{
  "n_layer": 21,
  "d_model": 384,
  "n_head": 6,
  "n_kv_head": 1,
  "head_dim": 64,
  "d_mlp": 1536,
  "vocab_size": 32768,
  "activation": "squared_relu",
  "norm": "rmsnorm",
  "norm_place": "out",
  "norm_eps": 1e-06,
  "positions": "rope",
  "rope_base": 1020.0,
  "rope_fraction": 0.5,
  "qk_norm": true,
  "attn_scale": 0.125,
  "bias": "none",
  "tie_embeddings": true,
  "parallel_block": false,
  "extras": ["short convolutions"],
  "init": "normal",
  "init_std_qkv": 0.0209,
  "init_std_o": 0.0209,
  "init_std_up": 0.0209,
  "init_std_down": 0.0105,
  "optimizer": "adamw",
  "lr": 0.00151,
  "lr_mult_o": 0.775,
  "beta1": 0.9,
  "beta2": 0.98,
  "lr_head": 0.0054,
  "grad_clip": 2.0,
  "warmup_steps": 258,
  "schedule": "cos",
  "final_lr_fraction": 0.0,
  "batch_tokens": [32768, 65536, 98304],
  "seq_len": 1024,
  "doc_mask": true,
  "train_tokens": 412200000,
  "steps": 6532,
  "dataset": "wikipedia_en"
}
Each number is 128 + 24 x the weight over its row's rms, rounded and kept within 0 to 255. Layers, rows and columns count from 0. Numbers have three digits each. The size before them is the row's rms in percent of the matrix's.

# layer 17 MLP up, 1536x384, rms 0.0526, rows 539-572, columns 288-383
095:100082111135137107098151144129130119155146139163157107107132104207146088113152128141157129142132127087071107137121140155103080116131161136160126094108111108141135106126122114110164119156118098117138143085154098140133121131086166109156113078154148081106155123133110137129156107124150120124
114:091111132162125093095155100123152105123141127142107105132120094133134047113137117155121148160137171092087161143099145100119063178150120112132129090148113129129131105132141104109096173164140133096123155130118121132076168140113139147124175146171149121148098116093127082108151133110121136090
100:135107163136077161128141121133103101134138109141131148101154099148163111102149125113158116121109125168128113178147102169149158109102114147168110145128113166097150147147130104158093156111137130106148096151135142109127139094165116131125147097110098136138162139110117156091148165146133105115
092:112127145103106123145100089165117116122137062138085102123156133163155108155162178127118147127157150093098116124138130103119115150152123145150116127101155105087135150150133094119150126115126150142126148086115126121112132095128144101132147127123146088130142130125096148115150129109129088090
107:129101162143091037140134101156126116153124157104150099112140073111132128150126175146150130105124132135133106141119104122163066105193142090119141137111141127056149142148111102129120090112124165118127121131138140127146116050152122093123146097111106096136099111141128145136104137141142102136
101:100113124137122165094105075128127111155161112134133159189134130142147079122181123128124157117112148147108079095150105150146123091137145123141105119127127151146130122109128123129134120153115114074144156125155100103129147112086093124177128140163109088123112116125133107124158146143088144115
096:125122101129150162129117145115107063151122086153122135117114123154131126154167136188174130147152142127117138118101168153112121106103126118131110074199151112127128107132101115092142144134096120108141090103200125140100156116128139074133124122153116151116137139121109154173095154158098096127
094:168133103112172145122143160114075117121125114129131094180099151130146148133136139104135153113130151144125143162116118147082143125122150091136115139165129135105134134115122088083156117118155094102171103146165122153098159148198128134140130106111107123140110126124126138128093149111106111133
094:108115143148121161151135142165140122106148157144151094154131124099143117076175082193109117133110154145143115121113129164152110144148125155130124126125105126132109107139137104156085155090114119146157124092109164110150121089150155162117122103145145115099176114091112156147128097105127153133
108:185160146136156147112131112144167113152147120085125120126123150109130108131135102152147228133142132125120147149149099113124121205124110117133133122114080154088121114159101104111138133120153122157131113140102128091131123146144113158143120082104127145112127105110125155118123123143138138134
094:131153135131110151120174113148128082125153117123138147105086130107138130131116133183180169105154112169138134157121142166099174129123117131152148140156104156135115111128106132142106114137070069105138118138171127136111164163114149132126134145156143113103140144151140139131102109140096143116
099:135126139117135149143158112139129127152113118130149098097123134135162103172116153136130142123110134121163107140115091133128145109119088134087088153176135118094119134059163099093141112087118143130142154136146150142123130097157120133158119113155107167146119132120092137133165155144101092094
103:074106039113174136125173149116066122159108092118142128156105151134102157118140161127133138098107137140098124127097119131124122155199109118110119121105132159121111112118122124069097137117109127116150109088162087137169147110164104138148119088141136137105117158149151116078178130104115098107
101:149097097135119101116145166130136089121112094094173118134111089166118151098150098148117130162161133110093106089095125093126151135143135086114103106160141104115093125135115131078147136123140086090114135148155150140103122165131139112131153096152143111117153101127090122117128186113122100138
102:127133144110138130143159116118135120129094129170150135108131106136118127126101171138127124125127216104160151146140108118132126164167118126135146106070137128079113120146106066112101124127090148152157090120127134143113130101135130134145170110133066154124129145104106143153128147110147147136
101:165091138160130086093149116171064108133174101098135121106141098122094145092166114102160132147108147127074118094125163101108143128126126153158165106126123157118120098129140133110130128119097115104156160088096150107153109121147148082112139117150126144101127125129089109135107120111146157120
104:129112134100106161085146118164104105121152136139168155137135101137141114118129119158118135112142160161165154148109096140124128097138113118142099109120097109140130159129125092144106162141123123110141139122186155102118129111161119140158151151175153136091095181192108131150116152129136116145
093:114185164121134162121129173139122097113116119163103178143120168117122112097161129100109205144145149143097116093127125113133108124163150158122099088147124113100126143156096118131106101148095104136181132176127157133144157132099120117185097100136141149150076127143130102111094143173115100122
104:142143133096111131128118153112148130149163102162099149120116105134143098099110152153114052152133145120120079132132100101098164143143175147100088110175117090114090132111134114087119138127119133149127139131148100092100131094112150117127165161153130124104087088146115114141153106101147118133
089:113110161099131118123184143107129133136122148150166087137086152164106122114130137114145167145128153117118144137135086157127105103128151128131128129126186146091118164135099156075153157105062117126123188139140138149140126091137148144103143093147098115133103139077110154112150172149091129114
095:130164130160150135143126148130108113127148157129123167151109123107135167172205107156165119150105106137086062113076089100113135138127119127151130092117094184125093143142118112140115123118131104138181109147080126112104159130129129149115098135122140137131125113103143132128112127164114079133
109:124141144094125132134094144111118107128144126132116121087140105141125120108101062126154149167097127111164131154118107102123130136133115150147115119118159150093124169101116109081146137122140133103115126106107138147128123142129106158144105116147129094134081122150126099104091145121099095130
103:157117133129118140126117132130102119126142160123094118104130087179189090114118103124130112119115167126120102126105099157146132148163133147135103121118180125135105150069115130109086140127161144104138098143138100142138121132153109139133118159096131182138170092117127119155158088121164100122
102:154127064136148131128108107115112140136181124135156084105114129151155169125133098130185139100119153140138168102119095133164124117158144169105137133102164134114152107149128138108134161109136125158145118144124150138179157112149131128132147139118116153166130140094131077117145154125108092124
100:116145108110148165111149152127118125148146119129141116163135119159149110089127118093136139154117104143087151106108118119122113153100117114137124092144132140133105084137128102137142118135131102117156173144143120156132147112108119155121178108140147149121153125115105106089121153092114108114
105:165154142155177071125116125130130134096123139117160120168084146149139146143128142169152106156124155155159121119128117132102127127163113138145108116114111182138122126117085077162129126112089132143128159122125118065162081125131109178086151112143125155087121111124129132105112133150136156098
094:105154137134153132145115142115090116142127129111148141165118141142118114158138117134106120154142174070182143143110115132151122123108139125156122156130160139128098101102081120093153171119080158145103123093132136121076080130134099097117099127162124100151162100114102116161151104114103157100
105:129146119100176172129171124144113122118133138126202100144161134159145109064148090136173144145098116115111147123128121143113140140148122136135132114143141131072127081133154140126126095162126108149155108159179138155151119108093144170191143099182095115129152101137094099127111127104169164131
100:126103121115168127114130108099123037162123100161119130132140152133123132132149133128188149100112126139128144127106145172120108171103107141137095081129149151181183066090131122074074112122143128067124135105142147140100122106133122087118089143130150131147115127144145128136129121079147109121
101:149131132142218131148132079127096125111162149066102140148121107142162169134122127113154087136099165130083113096104119153151065119109106120122108106099149113138096105173117126134088139173102139111108129115155103093144116116164120103158135129110143107175176139087105107082132116118142103162
071:102172121167115138112139137127081096169164146177160140128163147143101164130138098066124140131103157116136154121153130133151119115099100153156114094132187141135113131126107119109134146126087135097137159131145112132156132135094107156162134110130102101136121122103111104155145131107141104124
101:152108121122138137163121166158073116138139112117100113144148104124175165113116130149147149114093160191125155122071086132094121122085117146138140113096141163153129116108138140153089136088119122116168158136137168128100144140182159134139091154138132140147154114112139181130156111114153129098
101:169112116141123125098072072138127086192157142141119104138143126116107164149152180125159151090162176110113118118116120112156142136111098111139144109093148125144126101123141146110136108128121155140109144118104092106113142101118111125159105152140166120122113141118124120106129125122125133101
097:124128106114160157105128158132105115143131110129121090116162135158169106093083154175190140112110126092159183132159133185132080106109108128100072157183134138165132143135139117118102131127118121119151075143113117160120154140124121159162156109153146100096156089133125147099129146089134161114
# layer 17 MLP down (transposed), 1536x384, rms 0.0471, rows 539-572, columns 288-383
094:111143100152127153169140135133146149135138135176103153133166129114102106121147105091150118132104152165152141099135123139128133053091172125130107090133148137128110092168119134117139099150134120120124095127179115114144084074158152115112109164102140172114119122138143084117108123112149127093
108:180176128117101126117129122128139148119123141140108102123134096129129106118141147110117136130143111116111167129095109149142139125104135112136145121140117120138149097137092147125130138123111144108105136115104100101092120155106135139130112208109118133111120110117125153153140139160115150188
098:129084140094135119116152147115114163128138106154120121137134165139116134133087136118096097151136120124162096133112174170125151100143113110143099129100099121148115123149134137157101137156146143149134125123132115156132109128118147142157143120090123152122109137067143133129106147136154106131
088:153120125124144122113146104190132113126133131149136134110183115151126146162116090136174122107130134172130147114113144123093127071142132131145137078147139158145117094133156116143131142105121137174143128130186130157112087072091143103140127131119099135130129116159114123148134142146120078135
103:134107094128123134087119121132084129142144135150132137116126074149138094133124120116161190125066096128132114152091126119126124114153119114108123116135137132098114141164106093086119137117148124113097112090159131110160123121138146159131090165116111105122153083132134093141111102124166106126
103:131088114149169095197123130135120133120124132122109081117126150140146166158088110082110150137131158099060134134106123133133135128124117104135151131130111108130121106119117145158113142117120089148124102149096163122092141156186117119134124136116101116163170129132157117065119127148144167120
094:147103136073164130152125108145110140141138124119151104101152112160155142128102146111145099103102126179107104162137136139088124124157128118125162120117113113112129125151182104153144107135112104096141124178141109148119095083120173141138139144129114107163133095140129119159150137136152075169
093:138167118130142116138101131110114125131145063137101166124130105134084132098111098115126138132151130118128109093173125089136132153111146147112160107166162120111121128154106139102132096137130070186087171146117135119151116154153096145103122154084143115152157155070139100114131117111113156116
102:143104097119144139172116118097144138132112133151194101098169127130147143153097147113116150126155170161106119119133126132161147105103138131156161053134158136096152138109112076152144115154102135124146132134091133128145196105128139116137145154113141142162131133151121130088136125156120116121
109:146140109065115129153083122115104144099111148148105139125118179128131118152098136133147156123096115093132114144157152100114140106116121135144134140140136125115171123111127151134150096122137109159102165186122107185130118146138129135129139146152112108157161048116113099135126123094153132146
103:144064095141145108155078125122135097119121152094140134126093138115117116098143125128124135111121161142115097114121122158083084116131169114108107162120106107145096121146185152105151108148175145109134120141191140149138101083149103121122147106093148132141127155127099153142124147104134138106
104:109123123098119142095129136132121116136132134156143125117150113126078114139078119141138097136105134162125120148136176088157107101143142152148154088113131172110128127109086100139128112149127059098170111141118146125111116097113154123106136110127128137116124120147101122158097108100128117144
108:144135138175085138099084122109135136111130115110122121149145152121144170144119145213172111136108124102159147098184116151148114141134119193092111113126144090142122139142100122133160133113098113116122141081096170090086142148073100104140158112145169096063082122118158114159119168158092109142
106:130127130144147100143097118109118120133124098153085108136136177128133157123171136169112150182114088089110118137115169107156115153116103144122152117140102101130152123151114151143131141125120125076104125125073118138092149173102138134117154147121159135120125131146133099149115114136142148161
091:075132109102142121123109161116111173113172107106147114159131110185119128140114110124156132172101125135123128146109141091100104137131097123134141121165122120102162101122117143151150118146132153095134039102144143124135128108088105115162107142149118118145184129125184114102118153132103162111
098:144139119140124179125122148126105111147164103122118140145120138110137099137100140122129142099062094123156138157058099136126120133153139109163066122124150121100106139156129131100136133148149105105129105138139125114159110123118171200190123122130108120133148149107116153141131143147120118135
106:145125157127108142090122146129153088162104150141107127139130175162140096113130151100118148195129152112150148117138107094147118120118130112145091123138137141118130144140111149106140098090145129145120103135110177110131117150127114155179106108109121132168123093113132110144084135163122190092
095:150068162142191164078141176108138144166102148085147117120134141119115146098098101102129202101143120138115099107116119132100131113138107145120197128112071136169131133165134156143128144139175130106133112128130118105128149116099104104134165111086143094091130095124165153109073116107141117125
104:138158090119134140152122103124131142128099153150118138137126159105089162181105130109098145141146116103122136142139140154147124124095151113120124117113170166106141117121100142171133132108136132145117150117104124126152120146132161126096149108133154127130103115114119161147117128135187115170
085:087162127157144144135080112141149108103094115117157116119135140140106104140133129095135119099120157152094099098127158099097127117145133113120090146126112109131162156136174096144177111082157149117145106126171132156114112097114117102143160125140151160141141151131145117136086148071147131101
103:121128117093140109119160133130153131176141082149119108123151093180108056157116111115105097117140107103089102150122133152159113130135127141138107119160139116120159148119123104134113131115101106164152140101070073127146134160109137115115136117093134107181137118136108174089100126106133127138
104:132177114134131123158118073129115117110143213164119142124123136126128121141113136130121134148105147132140114148147131121139109113138165136116151136099140135067126102143093156098134120148148085121122118186117116163157122143097107139172109096094138150124104129148184099120172093140119104083
105:110100105119098122107136135113176115133107117144101102168114133071145140137120118123114125159149130120155155108162144107125138140121112121082148128168129122095140114107105134109141138106151137135139137114100115070161114148086180122108135108128139094148124172098118163115139137126112144140
091:149156084134116132164112121142148166102169152141131087116126146089125183130153158127134145150102142099161163133129125125133164120124125155144167142138166146147065132147133137135121110106099164165141080126117153097126131148176055098082114129097170134071096131161119144101123160125129138101
092:114157141181106128142103132125169112108111142177122137120126118137111111126117149119102139112157132157128132115123125135147125102148148100110119106145138141093143146156112116139121132080138107122137131150119151166113143132123154098172090112132133107125131132135105115099117155136137114120
106:161116135089135112141145119129105130110139146125109125091133120126102085101126154115152115135127121133152101106073113131132120126111100130107124154113156126163099142154142141133129132124146090183110094160114198139129117149114193121117088140111115139140105167120129060156150146145147137162
080:169123126087135132111155121134102062087142081133116119116109120099123118113164124164159099111139095113114078127133141131145146135133091089124159128125115123112098134138120150091068117123132139152152086130108171133151131149118100124184119137097116155123126120121110128143179111135121146132
095:150125133139113121098142108132155137143142160121112134133116092148149130153169150156129174146155130098107104150128166174134096133118147173120127117110102110129118107109131147144134149115124124142108125102131146154106153144117139160145113127160088070140101113079109093094133139114125106139
100:146095136106127122172083101126113175090135102120141123129137103129095138114093134129152119123141119101135138129124161131135104120142146127152130129176120121103086166116110123128103155133135107119114125126127163170103125134107124112109117120193167107161095106133151116089105127133168140178
094:127126111077102120146117128109165163094124112114109102120135137105151100161148125119081154143138171133142156151133115133142137140099132075103073134149146141155155205116091130115115086130122114145139098108119103108106139147135122115145127148135113118115140152142147149110100092098097112134
098:115070128130140134119095132150182089105113140082171136141136118128114105135131167129131147117144124169114157112111125114066123086147117141109100172128113113139127133124201129133149115137143132117131085124202101138118097065134127131097148111143137128110118136105106139114131122114120127119
098:157132137123113131145111104104138132064090097139135125130131151137150124107105130167154113133119114134118131136170151112134121131126117124076120130154098073121157164129137129130114075103114095127143157111109105129128137139091157137102136108110126092092079115155144123166153113137152147125
105:126120107146174125109129143109116127083133109113109151142122138164107137105097094150130117186133122099137101156101138132122146118140130151131128151113113125131146090110093152173173113147137126151136132119119117109081105153165150090185142124128131158120169148140100160126107143108121066148
114:161129101158136099129100141157137112125136174097160160152086121130123118136131094127158134148075147179119125150135132126071088115136146146140123155106162124096165085122175134152165151152143102120113113147204109188113090070124139152132114107105136144133102151141125145170097132147096079133